Weights of a small GPT-style language model, trained from scratch on English Wikipedia.
Size: width 256, 8 heads of 32, vocabulary 8192.
Architecture: untied embeddings, gated attention, capped logits.
Each number is 128 + 32 x the weight over its row's rms, rounded and kept within 0 to 255. Layers, rows and columns count from 0. Numbers have three digits each. The size before them is the row's rms in percent of the matrix's.

# layer 9 MLP down (transposed), 1024x256, rms 0.11, rows 513-718, columns 64-95
107:195122135166068155177121120123087084115141103132184127110165149087135119093143156073104156136180
100:102100144140137127089163081141183145098135098151164095106168100147140066127089108086165126103087
050:108129134117170100166106138128070142150099103074115152110082122094130184181048134149090119118159
098:114139113156177084140128156111103122167168148154162156169143126084129102141063131121145165073157
104:144135167105076135103154163157133119097117174113169109176117122072136101127155100115091056142189
118:078159183085103193094127116157126137130139096127096136086166094111100123166098120131138182130147
100:085126082127125130109134131174110172142193115124109124043096111137076065094091052145097137084088
122:126069162072064050177149141126152120065098147162134153118125143107131094123125129129083128124169
085:153102133135081110078208141112086129141109160122116111117145164126167099084052078171056143133119
108:112084115135152170144133155096141141119130123163179136142165167159132147149126094093149167079123
115:099106181122163124152121040102129171062147203125101088109095155096177112104148144131142103102175
108:134167148097184118170145143148120062105141104100151109140101166179147157128102072112120149099116
117:068136113128139186131158167119083203093136137112083124118173098104157151092096110131120085146081
107:198179150111138131115139133201104127101177097096156102135106169142103175186146094131163051071111
095:082140176167091122146072178074164129130105112112072146144109146119132183175132074079154127174138
096:148180157120187132135118078182143067111044091175139108132100129138097076134129136135125086169147
106:101166166123100179148161100137133137158115121149166087132095164164026117133081137084202179162165
103:176114104083176120155092125138108145075162138084156103105104179148158093160120139169076132085148
107:167088153134139109131178110126164083193148125087138075161125149150080222109146131138187136061119
118:102143131112113141184142139087143090112137113150128151118086183153157122176147126128146094112076
102:103165172060185131158126114102151144126119127181113102111137147117106089160143098122138144111132
102:083111158128100119130148077127117079193138152167087076089133147148142096181144120126092141170128
108:148123149107092141120114117082166097139160134085173099152140062094129182140164093095046115076149
099:158089094094108196185109139126128141097101231105141128113112119185145085082109127129125099142132
100:108142101138109146140178204105108102105160132110170177175127175105096169083127116087127131142156
082:097100125116095159178202087115198156109100126129099113138096152106104116115135137123101091126126
087:131104122098102112120099177118119111095065131139189090110075096111110177100117102123123113085142
094:174121092172135163128144084134140102075081136124101214112126078108055115069180131071136093170216
100:187111168123141158117119146158109100164132149145108121144120058106160169132121159098105098157180
087:114111119095066116162098075161148124136169090147081123108131111132100140106141208163137169137201
106:145075157159159178126139170180144122107163146137095069149045126117107087073114112120132165161127
096:142146139097085110146124098154143136112097149139226095141126078104145145200134135151136108123015
096:175175098183105106077148139080054110129137098146146141111159102165146104119130136113158097120113
114:171109123086128115172174102127185088139120136183160094118151100109131206120117087135121123077124
110:081135123123137174096129142127129084176096072152120122128158066099149142089145160098115151101135
091:175121141112187074168116126127109185021081146059126155091118107130123228121129199111132101165123
082:103175115128136161060171147140149173105132118134103118086080134150165131088103044083119172125134
095:094127085101131166137152141142160095190142088174084098113106115178090157120140118080143106062120
101:120124116168169141127157088165123109100156067126126171142130094121102115144145139118148123124167
133:118188170099136145112143119048141111094108112119144199087178120122128132155149119090167152059070
108:129142188154092100149131129143115151147120105159111120144107161125089163152133125125098094095127
081:110129144157138120110125178121205107084090134167110126120136159105213113158138145185109101123120
099:151153098175083104192156186160101063135113139148137071084108151095110124099108094111139107227104
109:103162129158140153152147129143127135099098169113121121075152140099107082105100150126167153087090
102:192084102124120204054173179114109100116110117117142107088171099154128158122121112159150102136161
107:135169068110125106070129135093079080150140164124079090096064102119108073093100170119135109213122
074:135087098120180075107107188149195094052113082180181101138163080075157077126158137140143128147097
087:086089175099174185116129045118158109141119106129109103123095112133074139079136164161155107160172
106:122091118132114072160119136124099091140109147112150138076161201144130153097182183189159160122146
092:142151095112114168134127142181109091164159095140088118120119189189130135184149093092103121126123
107:132157117085094099073042167135103120161136109128112095156144143133151120075104127088073131107101
093:110082088142105167138139167160134148109166136116134139097078138121086117123067151109009168091211
108:101131114111167186136094127122135190101106088109115128071092062119154085124099091137139119124121
099:176103068092115142135111068056101178179120094166073143078131132142096071113132084104120153196105
097:080098192068179079146148154097140106125138146115098100176112111131103135150082123150142111134126
101:103123117094090131126171185097108177086134166103234125122132190134061148124135131123097116126176
095:140178125109141129111116159124114121138108165060117115182155073070180186083103145110106116145123
111:059094123089164123144074144174138163203146146153051122153162175075142144093144131104107136047111
102:082162165118098150105122129109069134155179188203162138132100144177078094089104055178139097105140
101:103212095180168143132140169085126127147152151165135120122163093098122118108141154133164190109125
078:192097179123132111120099091104175114110182096104183067140158108149104164129167104110094154112143
112:155119109147102154141134120099215095114165100132138156092109185083171094103105128170170133161131
098:129141142166100137091121083140186108130102110136180154100119104109196253083109084122121139087179
096:143096135113140186125118111129115162141165155138135095140122080149082064070179135175110119132128
097:126124094125096119123148139137097134116107114152090092128176143149106168095190165092133129028122
095:146155173197118181099062130098122149105107158127127136094076159114120246063148156161119124124110
094:117152142171147143178186162105170133109139108174131139189151100159141092067155091099076076151142
125:142124090145125155136120129163076133097137080081133117105127114164070208126145159121101113105080
100:131111113128149098109128170088106121106151118138165143101182212089143125148144110141133125103148
087:137155198143200109160111131107116149034132078162095144114158120176145101098064152079170128128091
100:084104134110125130079108126130163113163102113131133105117126117099136110177065109103125103089098
099:177105102115124131149113174133095170133125082127113153112134181140186212153119166112132110158110
089:191161128112136148152142148135119135091132146147138081100134155163098162167126130105119119125181
098:080152103116132152159161140136143126121134138127148137086085208158151084151095060126126125060119
091:113149110180058155083160189104117118071124126178131121133158100153233116154088108160142081107082
096:134136129132168154136130101096149139130084173142097101105119115124171141061161113102130122084104
100:123180159127054122073102117128111072111127157105140135113151095133139081105141172089107101145188
082:054130127099075145114156148153108106155144140151097109130097128170166106156146117146114133100140
095:160167161178168158174127115086115101166157156123145112122117097241076099082134096162094122162082
099:160100146153147114170099154093097123128123172133161108142110147212141156130178129119196155109085
096:168163083113125207124135123135132153192148146165079148183081156114104135155088137160141139138074
105:142164135117101119087095095124091153139131092086124156170058125110162123176124141185082092150178
097:136109146123137107137080107090136141097130164152164119111056092150124161118171084095131117183107
102:114128087116152089085133176122126173119143165106106140127100130180144103137129148182137103089166
099:200112119077151131115132121151149107179093142144129101073095155109101112172104053068184075154163
078:115172110145123193100131147155167069061100132098105154136129147101134123102136123121074138087163
107:118123156181099119151148105104152121159161078137123149170076102177120156083186088142142095109115
095:101141123175147181094125127125165168088117143117114120070127186122118173145163182147073125143096
089:134071059094104097098081167098123168126188130101088102148163135148125165156153170149076160112092
098:154150163098167118111157146128095138102135119086149131087172102090064093124127141106151154143122
086:154126122124171138111119140093117120135162111075115143127099149151162151103115114109142128139114
093:104072124113120111115125135123154146175125132097126130126119099118128060101110108139155184128058
107:071061128115149096129143170145144114147067127168102142158163119098113110150158123089132122147188
091:149148107110139064152077161198133100130081159091088172129122110058127150112104136167103162149113
112:113170076116174140138103125120097109149053057131099173109093166109103085156099114131101160163103
091:127029124140133101188141158099128119169121150126181102101133114136106172131139135103126171123143
105:166146066074128125101131127087106096088163131106123097091125104150152144139148160081167145154164
086:132089138103072114213108139131151096092114096162149069084119182194120127120122139163149135120126
100:105149218150123126086078119083162118079109150073113152109144149107106139160138093168120097109132
105:098119089147110103182148132134133172137139117124126140147141221133184099130098169123070133129111
094:160115130102151202073178144139127074168157076168148125120091150114143095158077050150150098108071
102:179103134155126115122151128168149075112154149126099164154136122086089135171164154117148119106148
095:075152098124152111079146113132114123103132141134103165140113057135084229135233153060098128108180
091:142143118108085099085105088111206092116143094140112117082052115175086093151131156105172144123175
073:126126108132081157102088112102197187108180122118093138115171177125065188151097118152105088181111
115:154116118142181120197125167105118146091154066122150111168135134124109057089179081129089122171070
096:164081119060083103068107148071135158114172151093157081148104112137095152118116113106130151117157
102:190086088143133132104130126055103122131130114073135091115100154117124114140140136118137085141162
106:150136127119125136132067070155155118169133085096132118078092138137087132160145112083089197139126
091:104114105088095138153136124121106065107157160100146126104139149141149174122173131118097181105127
090:177109099098125097187201127145112147113114132134117109115119108123186123113148111115128088114126
097:152107115138130206138124093190142076093084143097201147107175138057090127140134108131146105099077
084:110159168134104144099131132102088200113156105136143154145190167163157109114076091087095129086175
089:114105151117153100110112178146074130124093132121132169146132103124104140163118214094170114189135
104:110090101122176124168115118118133148107140114073127158102201161139165084081170159133128087144175
094:117172147108163141126143121125153168115139146183064136083143123144164133134085118144119099088162
099:086119050121170110105077142140132107179135193143131138125136161139130255098159105148203089117101
099:058151146131139103143102188122134112117125129111122170140139118118114127166123108115072111186142
091:093095189117125058134147086063177156159111069141077130056133195118154101138113140117093118134132
102:126133124122202142083102069173149145077150181136087074146175085111047111139062094111094062097139
098:075080086130110090125122177104129120154127183115085116146120150137120135120127077195135180139141
094:139095148112090113114140163135127137103143123137137184138179087124151110178145097132121120160090
099:113115121196065124161080102096150145139096131142130105157123151158100083075110138132149134103142
092:137095184091127082115167147124121134132136152090135112148086043130072012136112145141114072159110
112:121040147083135190147196124151100138100176068106084147112148148152150134148176148156100150102118
090:078172201127119186121123154176083056132098141149151121076148082150161132085164159130058086178124
103:173082155120141190126116121134102149141151122203072082096117110083070127105111115160122129106133
094:119138115138112085185152115101138125132146125169099114141175090101109134152188176153150118119131
082:134061137132210106125058098109119160124159179117098126128088109122124158107145139075182176091158
095:087159121172184136119188168100132146165105099145133082147158074155116078131107119151116173156132
095:091133129184150127142089082146075136110099114116150143127160130173169105127149070162120087146106
093:110101098152144196115098092143187159106161195130130128140056126131168093101094063111155137153128
102:162110148139150141088140129170151092135127070102124129101119142078133079138098141195111116102141
110:139113148127141128132089150123144122090148137194173113093119139138101116165103141169093108098108
111:132125110120118154144130171096141093079134086106110136151080142135096145204119141092130179154096
096:190175079144098094153124155105108121136163182100185172135129156143103136169068115155149086078097
102:144136140141126130157165111136095143183071132082163189151169135115099057184102128123092116113113
113:144158131155101151136138057164097111078119196156176138125142125164104110130154076173143142073116
109:133102152103111127135178132125139073162088069114146154131165156136187153104109147104181110155145
107:164140140143088124114176163121127087154161163098218107154091042123152029157147123068129118126109
107:138160163134163086133180081099151138106124193065074132102081101107070119159144116129174122123135
100:119217173154128195078137092153134097090135139125090122113121094155110134114173113124164132137150
098:103153127109088104113149159058167182122155068116114127148153086119183115120109122161126153103161
102:163152127111111117122125200135082096120116138110128148073159092088175055187148189158155145152140
138:080092146107152107112150159124138146165111130096068127142090153123163178104117096122152158139103
101:137106109140162192167122130059091152132093158116161072136167088148127156104155091134130078102124
093:089089104148175164100086168111136093095164118146176089130117152154098166191144165154175121103144
107:136143178123151159135062102170089073142118129164136096093131141104180244127166156130114142148104
097:192125154097136138163126096177161087102090117139067158091164115168115139110069130137118134101111
105:138165110138105087119208084169136205170087144080159154121102132119069124141130152129104128106088
093:115161114098104147139191155157107119145115112121139109120114137093193132059181126043096163152161
115:139091102098123145128171169108194114159156110127126100078158064100134110146124169115155129115135
106:088084116073124137130136195072133106089089186145156140145149139147102141077166176079091156144107
089:144117153145176149158113142123144125118099155137105162162092151102146107130147085158119163154069
098:148094151073110115147138146104122226067140124129093129153125128172159138122118124170150169136163
092:146123097122161127131136135178116149143099163124108072149136145107131156090118180143086112125195
094:136134079097146178051072096091111110139109149116210116216107089141116185092106169145128096184134
110:140158128077078175080148145140138152109155115130130127137148151142154110106095116143118142158115
096:085127161143123145108121116157150151148151128098093114148118167131115162128159073117136121033130
105:190106176128143159126144161112095100154160089084117119067134125134157158072134206077104135161147
098:085146164119117136167125097118141139138110099147153179087125142150167205118094136132128103132141
110:133136131139146130112156139163102117161138058094123116145201186096127191067140135155122156051164
103:100062107100113175092136170138033186125132151114106130127131111123118138090127107144152151152174
095:204117158151124101147117116155133117143109179110085101187109096148143077131132170148131126157102
101:111104110121092106058127161131103112136126082136102119179134172135105085073117145082141149098138
100:118126149105097112140093167116135076159148137142127120067144116115128187076151178166167137100133
103:106061174163128163110144159168100110136117187166151123123126181106136109101183122176150111107117
123:154072137120137070138093082111135140126129153096188166132112158144121192135160095137120144119114
112:121140206171096106142119149149083109183127094164135114108147134121191081076096117143174132127138
107:143145106149099117167109126149105105190111108123134117133154117134133118184074110119106196122134
108:120142081080120149161150131153143108109167148136193091154141131133118152090181100193238141110154
089:128139147117091153180121154180151129167073112126131121155100178167155130047134137141118172133073
098:127147188140102102088141122122137129164105176119152105156108122084096202119148080126115166115108
091:154123152144123112142133111112113115118132083142137128072184134110177091077180109173128115090146
112:166161155134155115127150100099072129149145093075152152138173167137071111108160137071123086134179
109:162119116117182155100159105153171159109092109055158148119152083135155164103069115118111130069083
117:104129089133144149127044167129112091145069104119126105143153105158152185190157172085089104168063
098:130115112127126128118177099112108173115140131175115176132099102091117111106153061202098096117136
103:057154119138112106114122147158115165102125152140147145114112121068113084149130145070085137133082
088:092134133178130126078147128092150155119119130100124099131147128152081160120064123113080156087121
100:164137123073122075160139102160123123086108125122112161189133089073110070192088104090161094092147
079:101122151160123156109142085163099116130129061097136117175135146085154118056131136107151166145067
107:136152164122155107141126142115133092125092089138102089158135186144167107097104149120151193180121
088:178119120117120189123091117128136134126103126124132147162130122096096094163173130157111132134090
102:173154204131150088124144138121156107130191119078172167119140088180074199129123124135147120148114
108:129173155092156094081107106103163061084139116132133135080118130117102197113160073149146044148127
102:134176149104149098086072131097160071086120129152114160098077170114102066166140109094193169180082
094:155116092072160132089148125083084133120135143174133122102153149112189132167142135113112138093101
099:128128111122184128131127117151094166103140109078122114184165086052103139141198110094082163095145
086:120074099154101107141155144067134139168148196126149123157114112104111173172090159134084120114148
092:162123076126133067071160077100161131133128108092152146196128173105174120112115093233074098157159
096:140176087148139197126091087179137096174094163117137167119050102176162102180186150099111062145170
088:107155192124165119124110143166078119113180061168153091148129153097119144098113147108127132137140
089:151099071125150099092082135089102125152091143107162117094121164115134139186104109154189051125112
103:151167118118127113181177160114090120117116100113124097156120158163064116132141141123117177098179
116:129159178181086094092099090163058175087078124124120127071175145115111163088061111116215193110123
093:111163135151098153171067120127196096202130104140169190144104130146132173107048089102093178119098
103:166156124081118199095174116155119181138145099137117095153140104141172056097126122159127125174089
101:084117139067169187133112074136160126149105116179085098070136163111095155117115111075116142114116
101:066103154132169115164172121116105129131167119092099160138204180100153135148156109099195096142101
106:190133151155172147089138120070138150071129170105135151184172135139111145141139173126154101172112
108:175126145112109049125139083088111143119162123170085124203136089141129153135157098125073059183158
110:129131201152135150181073137101163100109162095150171137158135132154078044123171184123143160209174
098:173139113150160066187106156127128159113101184111132100110210132073087100130144130136094105115117
106:108064118123117160213161132109122123133131171147130125120124127168137124136159140128130141167094
094:136161127114116184164147147154146118156109201125123121134149128106180125168129122057107093116139
# layer 9 MLP up, 1024x256, rms 0.112, rows 514-718, columns 64-95
097:103121111141179106114169122151130091147121150155087068105141121121129103104165114094121186069134
131:143100166198078096158131109148106156132120125160140126140114099170102148136142104094144122064142
091:097168137148178164108047116150092137138166097157138114120072128115111108133155175152123139151133
116:106123131159147093151078140142121117125139148097122184031200153081113146105164057111157122127114
099:164152145110177128120120093129116146082168146159092130164072109123130156154164111146131104143147
103:131115143125216095096129158119155113161078143070131120079123160150102079179141119137100106097116
080:184154167134126141116076150118125097117141104146158095156098113092131066105139146086149141152098
093:162068135106136148132146085175152105148093142179120191157174113198119076108187065170117130108140
100:104120135126125117148098187044104117091107111113129138105128144076129100098159091107155083158098
105:110104134147134135178193123130090120169132146139107081085100111157123122084122116106130125170149
097:042135113157132122124105130115156138063144147071135152136071099076113108158110158122073183106075
122:093137107177111117122142133100118101151178097162105087125106117148093164087165119154098122140099
099:115132164089112160077160100111092155131124174154172114172157128130100110100117126151128111164119
105:133083119155157146085106118166111155163104086093042134106081083146126207127147099075120155126081
099:086156134084129115194173186163076095161083097131150104139110161119116164049087136142175156065146
097:155140118121163083126141118138155166180139199083152160145092088162062076095121168127048163148128
105:138114139137109130193148208092143149139058104180133161069171137130123093071094093162137122139160
089:176109106147128155139126047131110117138122109135142158115095136131149108109177148154168086142091
099:172103166143151145096145102110113125104139113165133113165088104097133134167137144181085051102112
097:099177173163125189110132078115121082140113157062126165167110121130122123084175093196148159133103
092:070068082127089151142123070094118180197140168143092087095124152177146152088110196099143162123089
100:117137084123153124134128133134147168095218140062121134177155172089175112088217147056143141137214
097:117136128164112169142115138149133079144137124140086134144160098101108067076113145123066122180176
099:075127142168104152166166133087189173124153143104109081152121090150177206114110067154124120135103
097:134149089107083139132141104076159110147146057096137135165111126136105134200173133190115139119127
106:150134082119101156093099156132200134156133124194158137058140058152146158071139110106179161155124
104:098147165130098118114130154136108159096169101109109150136137141113162124147189129127089187101144
099:134154172155092111135112159144153149107164156146174114129107133142131096113105100146104134056113
092:135188142132125131102154114102029114120148140118105139206193107133090135122101143159136102103143
113:090132139156156172145157098146089160142105115137069157158114162122124080085137150158139137130138
110:160171139143093136076111080137184108151054095184158152059122052116151141195129157119104156124073
118:132136139182196153064062122124117122086115144133144136103124140131149113172146183138131097136163
100:111081133129122165147115136125137075169123091131118117117110152167208119187097149163115117139117
100:113159125122125094132117094112125098117163147104140068090132128115156071059129167120176128124153
109:054090179149135122112111120152141154094124119115152122089132088122177080146159118132183165099138
086:131172185096150109158128110112151065117139048147167146136140159101096177120154132155056108105106
093:147117100141139117112165089134144152100135198126144167126115144148085128219165079137092123152092
093:128165105118083152098179104089159146134119150124146183195131163097137100091184138114131086146154
080:142095178170102138116140089098128112107123106123121088105129116180108125067187171169079076157100
101:140148117145151087163146126135088135153079066084146138215121123094181133143147147143182092131141
096:097083110154128113128138120143120173103083072124124132067107110103138092109179122158100140145062
099:119115138127149173084134172122097024126102128170083109115125133132074156146160220111127139104082
109:102150188135130153054150131063123103141175160131106132143076166119090143139061136158104073026142
107:124123140184146084133093162115117110109056095130102128138120111201136152088108102124174124136132
103:152182127149173140110145081131115145080138119098149087111112144158122092159200134121083177080085
102:143093143204145164172112129156121132186192131137099120140167090116117081130103074199115121142157
095:129123114150122120126145080159123097143135190114131091122133132162185154173141098098081203113110
104:173170138125114076107081100125108118165096160050124106206083150150117098162083098129179191177121
100:157113122122162189062169109123135174104124131095096138165087165156097077099079149079123127112073
095:122208179123070104118104083125126075141134140127112107182156130113112170142093196163165117121079
094:129154167148137159112085110069146151114086180107159131159118176102132112047183100134147103178160
089:134132099196127103140174194119155132187169150088121087123107097127166095115103097127118099125133
112:181125142156106110153146099106132199121141135125105093078196182133111134170119122183176044086174
097:176155120146120170138133169137139134142102129139129113150080110113167110102125175093064179155141
108:099100127157126205049157105092127113114166150088116128107063137159100115162086107161166127166126
103:125179133171124154132114122101174117158085167138120190098135052077165150156146106123163145147173
106:135102085122139096122043181156115140135123146163071123140155114141117129135181077117077137147117
093:128106086171160120185158191161085138150173134133136194101118117062090136086164124132126076075133
095:115193149093193121143159167150115152105205070197152106132040113107114097161061104144087133124147
103:112124067119092171196175106163142134187177162102126146185177089151073176129088148113139121139141
103:127176092144100144153107128152145146123192140121129133082064172074191152077098120156139178148076
086:134133112082163109179150069160143142119145132114124105133087144169148127128156186109130152145131
108:081138211159137156103177118176117185140130144096076121160096047144103081153100130174155163182115
094:134141179118125139069127090100188105092128125109076148095120184120114092078081157112091134078148
095:150153146153086096121101095147159189126089099142128054145133114153026026130121142109117176142126
098:150095101126152145160083143097085161187128161077135151166150121116104108164145076139128164100078
096:109112105171130171130112147136155126171144189129111167121108177167099133137160155163184123187175
109:128129183133109128106161061133149155138099133081086153103146110143081136113122089123097136123111
104:109130104159117154175143135134146168130150156104145099147109163164095085100222159133145188143076
099:139132144135075157155111157165113138096078115078088152141120136109093128148156145109184116164129
102:058098122142160149089127055083121144141087145065181124137186135107179175159145127096156109112141
107:064122152135111111140120066124099103125168109138149148147150138156080098170150131126143183121187
096:125149179139147143142136071084131119149116105191113168100068160142081088128160115122151138130121
098:187091146099164106119100076098113156095134166180087134114108139126154098165150144141149099129179
089:218143150139145198148109174102094149154099150146123086098102140066182177131168150122165149138145
108:134111153127055149098097097099062151152209159135172127086132152163151151126050107162103161115137
108:095138155104132157151067173135175094076104117115145170148116091161131121135139127073135127121104
098:168134113156090112107116115083099153106196141148131100161122145110156076142130122088095160106130
093:134089101128122149129104118125108097135152161164081106090160115146135136170179117126125146188114
104:111113066175128096135094073153111079099134099162058105075105112165123098135126122108128116149164
103:098087139125104135175075110129101123096162153041126140191053078147136139124159120107139051115182
090:170168164107094085120124134108118167115096107166165163093134149164103164133116090062117134154162
095:133097142165122125128133205155106119124117093178138115134111101103150121138199082116130129103144
101:141147104172089123072091132169111158171060130143097162096133109142164075185129107083129113151116
090:173135125145095166142149129158132152097120096127068113158147114109093144118117092124107199154131
107:088101127161147113042167145139127122114164133160154142124107093147154157118157164147183083077087
097:150134162110147169149087112126194110114170116160153099111138157156124164084134184178151110177153
109:102073110176156139132119126155177099157177080107192124160084136106077136121172092153154149106092
101:116140170196135151117128144125150168126094136076108196093132100097108100128106095129135067095091
097:138152086140111187141151143137109123140162158096177120112123115121199163066134159184127151132173
097:156102109127107085105100153076100091125134151115092138190103130120082097105152154135142082098200
107:114144111173083141131158140112156105093105159082190136153133173121084111117117144152050147175142
095:119157135117160137103105142179104141154070106096108105147156174156135052076160178132092132119134
108:104133091174136146138160122108135142140129119058123143141144138079169130126109167131083129129099
099:147154123122155118159163112115208126100103134099066087124142107134127177118121135107123122100185
095:115154136160175136094130073161150076099086140106081151160138065196112181117132137113124097095150
103:070155093171089115111158146151104142097145095156131121119119076119107111150096169108135045121102
099:096123120175070153131124122093090170131115123080101082097123176093105050067112112156084152082146
112:144104061164093148139142155108080125154108090197125092134127051144122147100108122141165119131126
094:137074188105214071092093143088107095171153106151107118161077093170155121091148097140161129121189
108:133127129146125148133161116096100177094116148080121099154110132090116017132155172140157087085141
091:151140122087123186102119159062117138161176130139110143138133132091150159105150119120111115108146
105:162159143167093163105115124121158114107099085092092158157103101143106119078173113106128134120101
098:088107143149097106114159063104116090152129099083158157157127084116111141124200143110086133123092
095:159133162142172169133093120086083066119153116141166086131187066133103060109096167165110124136085
100:124120149143134173126147111148119150131118089104111042118101136149146108114189133116106108130085
099:146166164143110140095132075157148140156136134171115093120068067189109132125143134143188140155149
121:121089143155162170149118196072116103130075149161177126101130106089179115160155143124156126097087
098:151141122138117110123128132105169079169104136079111151138102165210118131091089158193094159128119
105:156160127134038100142154096139132158124131123146124100155117094176159156146154092140123190069131
109:127108128116102194158092169114109110173114120062176163081205097142112167089169098114133116124131
087:129158098090148129159149142147110128133113113105084118182093152111111053124132052143109108080165
101:048111057118102153160165145170116169108169166106119116102143161047134095122177117107128126157133
098:094119124164111128172114142114134106056099129157122205079125123131106132098107110118147141130139
105:110140139153116148158151115118086127112124151145120126144097100084116120144144176089110158132128
097:092110136112105106110131130069113130176074179181113189058102202139177139091160155155132137167158
093:149100145099118128143110162143186157117143082088112093068104188094118147075158103124052109123109
108:157118122159180164117094178099106095098126120082114091196107189095135118118073100107097139110106
094:133111166159092150121212163144131132186173124106140132147064075086113150103112093114104121162168
101:079189118153115091116124161111138175186158133135136054149084115073143161142104180093109129153129
109:167092160137088138094145109145110124098109142107121157143176130111129151141131101086154147153146
097:132146114129102113143175130150105127117148147159114034127112151093136066123145118149091137089176
088:118172181130142111074099113122151160164150180116115146138171128171123094125069132142119134156097
100:178153123128137089096151151075102160137155137127168116182149091079121124167076126112186128087115
106:042125122162084136150176130138167108144142169148200128116033079115121108131168142138087136078173
099:125110121175134146134106153122101212089165135193178160146135130107110156100154133157154148109181
105:107152160129145161190140089121123115138069098133140066105152096163140093132097152118107084171133
093:139171120090187121139081178107090188138112124210141098170111194116140057071144116175151127071129
093:134178174127112135105125096124134074123127091159111122109078021122142075202121131156089163115157
102:126148206120154154099111083070076091143129109148148172132091118108141114087081107133129105165158
094:105135120122135118127109126114199124117195138120134130183184076107127121023115128097133102156155
097:146130176180134109212132078104142184103115155126139143112141130061166132111128128091109131122124
104:151159185143126119110096157051153111160173152106153132098101132178084110139107122096129163084117
100:135164111124093129098130137171182164110106158144183102116118140126225083145106105133127187122081
093:131109112152132171191137111136099164122102137164191086145125156130151097131154122162130128133160
104:128170099127140120150064107144101157201163155107154148123143122162171119090145163195128087141099
087:187140181128145155132197089136117110136120110162168159137155067152143130098171079154143144071119
097:067143154126084191110135108154150178150153126104164128088189153134108135085148066101112123161115
098:126107058130115109159107116100123063097214117141169166161119127138174157126145076109079131139125
099:184150135161153143119166122113106139170168159138146177171088082105110123102136061178157075125178
096:159135158100132140108124094106131096163134121148165142118086144134094205117063141119120184130121
103:153194131136144136153084147100075137169159145115042131128101185145155155084143120155110125100095
105:115157100126137133067102113088098112138101097101195096166125168140183068166089129141127079141139
104:118088126153105115121117116083144136181135074116053116190124091095099139097116106091124120141145
095:110120124147152115165128094081133097123102159168159192173151107127094140121107134117138134169148
101:121120089153113191129116123205115062091124158107103181143146116119115065083197149136151150125111
087:187164158112091154137118075135135122163103083103171145166153113093105056162144185081120128145123
093:144114106120095153143126087139193155078114150107124168173108104116112151098096188105125180190068
101:100123156091148090090145133121137143182137101117123115142104117126128148155086104097110094097165
094:092156132125114149118110073147085110120168088116119131142125132164126174130106126181084129120146
111:172088111107119159065126172092074096145062140122144181129126044121062170173108096087113123119166
085:169142130126085062170172163099155179188178070162102121159069136124076067168124129094155116132169
098:121108145146109129150130110137091154110114096159104255118160145132096120109103141164174118084145
097:114118177130139097166077127175161183133184114100114080141123161175134143115152095072131129126129
100:124159144122142130095138158164168072182134171099157117102081118132118116152168093115092140111137
106:098147106158177161129123068107173132141153088180127108190099126109107107170128129125131136097169
085:117175146125164110071097105106113103189200120212133129103129155088077059134129224082140088100146
106:137178117139077121150142144159132051133162190169169110151116150131124165168106091142159143145137
107:139124132185066098121090134123120133109124112107103119160116152132148161159105174136128068146155
098:085098099144077121120153115139154140128099117095116129155119121108101168171110092198162166122113
099:133124084181151162143123147116137117170122165152117113108124086075116183114173180147127121116148
101:132129148144109140159183116096084113118172122205087145126142072107144128084143125160104215142126
097:124148119142093145190140070122152095154161140149120066099096096141140068142120127140112152116171
094:165186106135142164172091117166148112129114120123084145096169121111078097142169156104127119150111
101:121092124140079141138141156101067070154086110101158204097152124063066130131056109127114141105131
109:131129092183099168166128116105148088121103149107150166084094132190141090128131160158144112059127
090:116131193126095098150142102129118147086120105102114140109114145084156118145171119038146115114191
092:127118125121042089134087120135130090114151137107139152134138175149138119125179124142098123121137
107:092136155148135148151151133112118080150142051140144122128176148214049100141102138129121144138168
105:133145152163095128059076103118103157072177160152121057193109129128063168069108115119138112047145
098:081127180176144138093113118083122115132159101103126102138134160143086120106135116150110096142140
108:099135107151141099065130080116126117162144105096147098166077078042128134144094103157122125127138
091:165124138124171100090137063075156139138095150121091142104178172120150131120153125107134140062094
106:139173171168098125118074114182118116155173209142135104203118133110113138143143133112165097161117
107:113110151149097088056121114069086141152136148176171148127099179080149058121109199097088135156031
097:146123141140105143123086178095150131103094159185117182066135213105112165094105185116122168134139
089:115158113134082180095119163145153158137104168155138098135110105138120143093132125093130137151105
099:150141122133128143136108132158124127164124122143136155163122108100135110178107106093051082068152
109:150129103148124137155095133120035151161109063170128155117048115177145134123163141144191132162097
084:136140120156086158127099117180097135139131138170100125091115133137108115099180092212119112144113
112:119156172125172147150126118131101131116213094195120039086138118132151154155102080143184146138126
102:176135114123135202125108173219129216139141132160098032144152132109111114152106093140110132134119
090:144149127122125160096155092105106148140127094180147123128180074170173067136144177045137140114093
102:170171140125086089034105132113119153103149180093084211129135086133115128132128112181130100192182
104:080121114139099095141165177192108121190127095136085110103103110096183143098160126064184145203103
094:127111117162085155106102162144110090139082080124140081167132135102125122117127142087127157125106
090:116126125114079162100122173139129104170092146137133188137160171146092115135099135118142133072145
095:152159114118064122191140104083079112119140159134131088145075112172113119087095108111065129161154
104:113156140140138097120150083152140146139134088086089182166115159183122083045075117118110148100101
101:121148113125118159094096153101126088103118130146125162124127123089103089136071079195113117090175
105:091154150163090179129165125136098137088149136168163106148106080149142099146194118096081143117159
089:096176136106131133139100119160144089135130170108110070173117121123117142139097132137113160120122
097:142135121124112138079128203117080240153184148143096099099115165114099126131157140125131087117143
097:124161156094206128091139127169113143095130081166105066085121196172094116098146164143179124100136
111:145198135178069137129132116144128110185096124108176209145112105117107137100123154109138114159124
087:116101140115092109135154112079154123093135139172104110104153141126120118166163114079185125151189
084:095146194159131152133104174113074119109152127162159133082110113147139067072108092094136115147110
094:093120105131124163139094095097116161106079149067122073119169125180124149105127125114125123083139
104:092080052171089218151120125139108122135101137130115103149125150100155062118111093065110106098140
100:112088156113123143175191127089151101142055093107103146110129106104117143106163056080119140099168
096:171085154130102118133157079090101143151156126108100166137133123238163105128154211129157092153133
098:132160178130124089107160098077133123146153158108163078111111061158118093107128099119109098168143
091:107187092119089112165092185170150158131113107130111076109125139100159130159164122153085147110092
090:060151148129112080117153103104099180087103119138114162158131144118161154130115206118095143059129
106:094127119175135117107115117107145142153039096104134117133167107097110131177105163151185191078099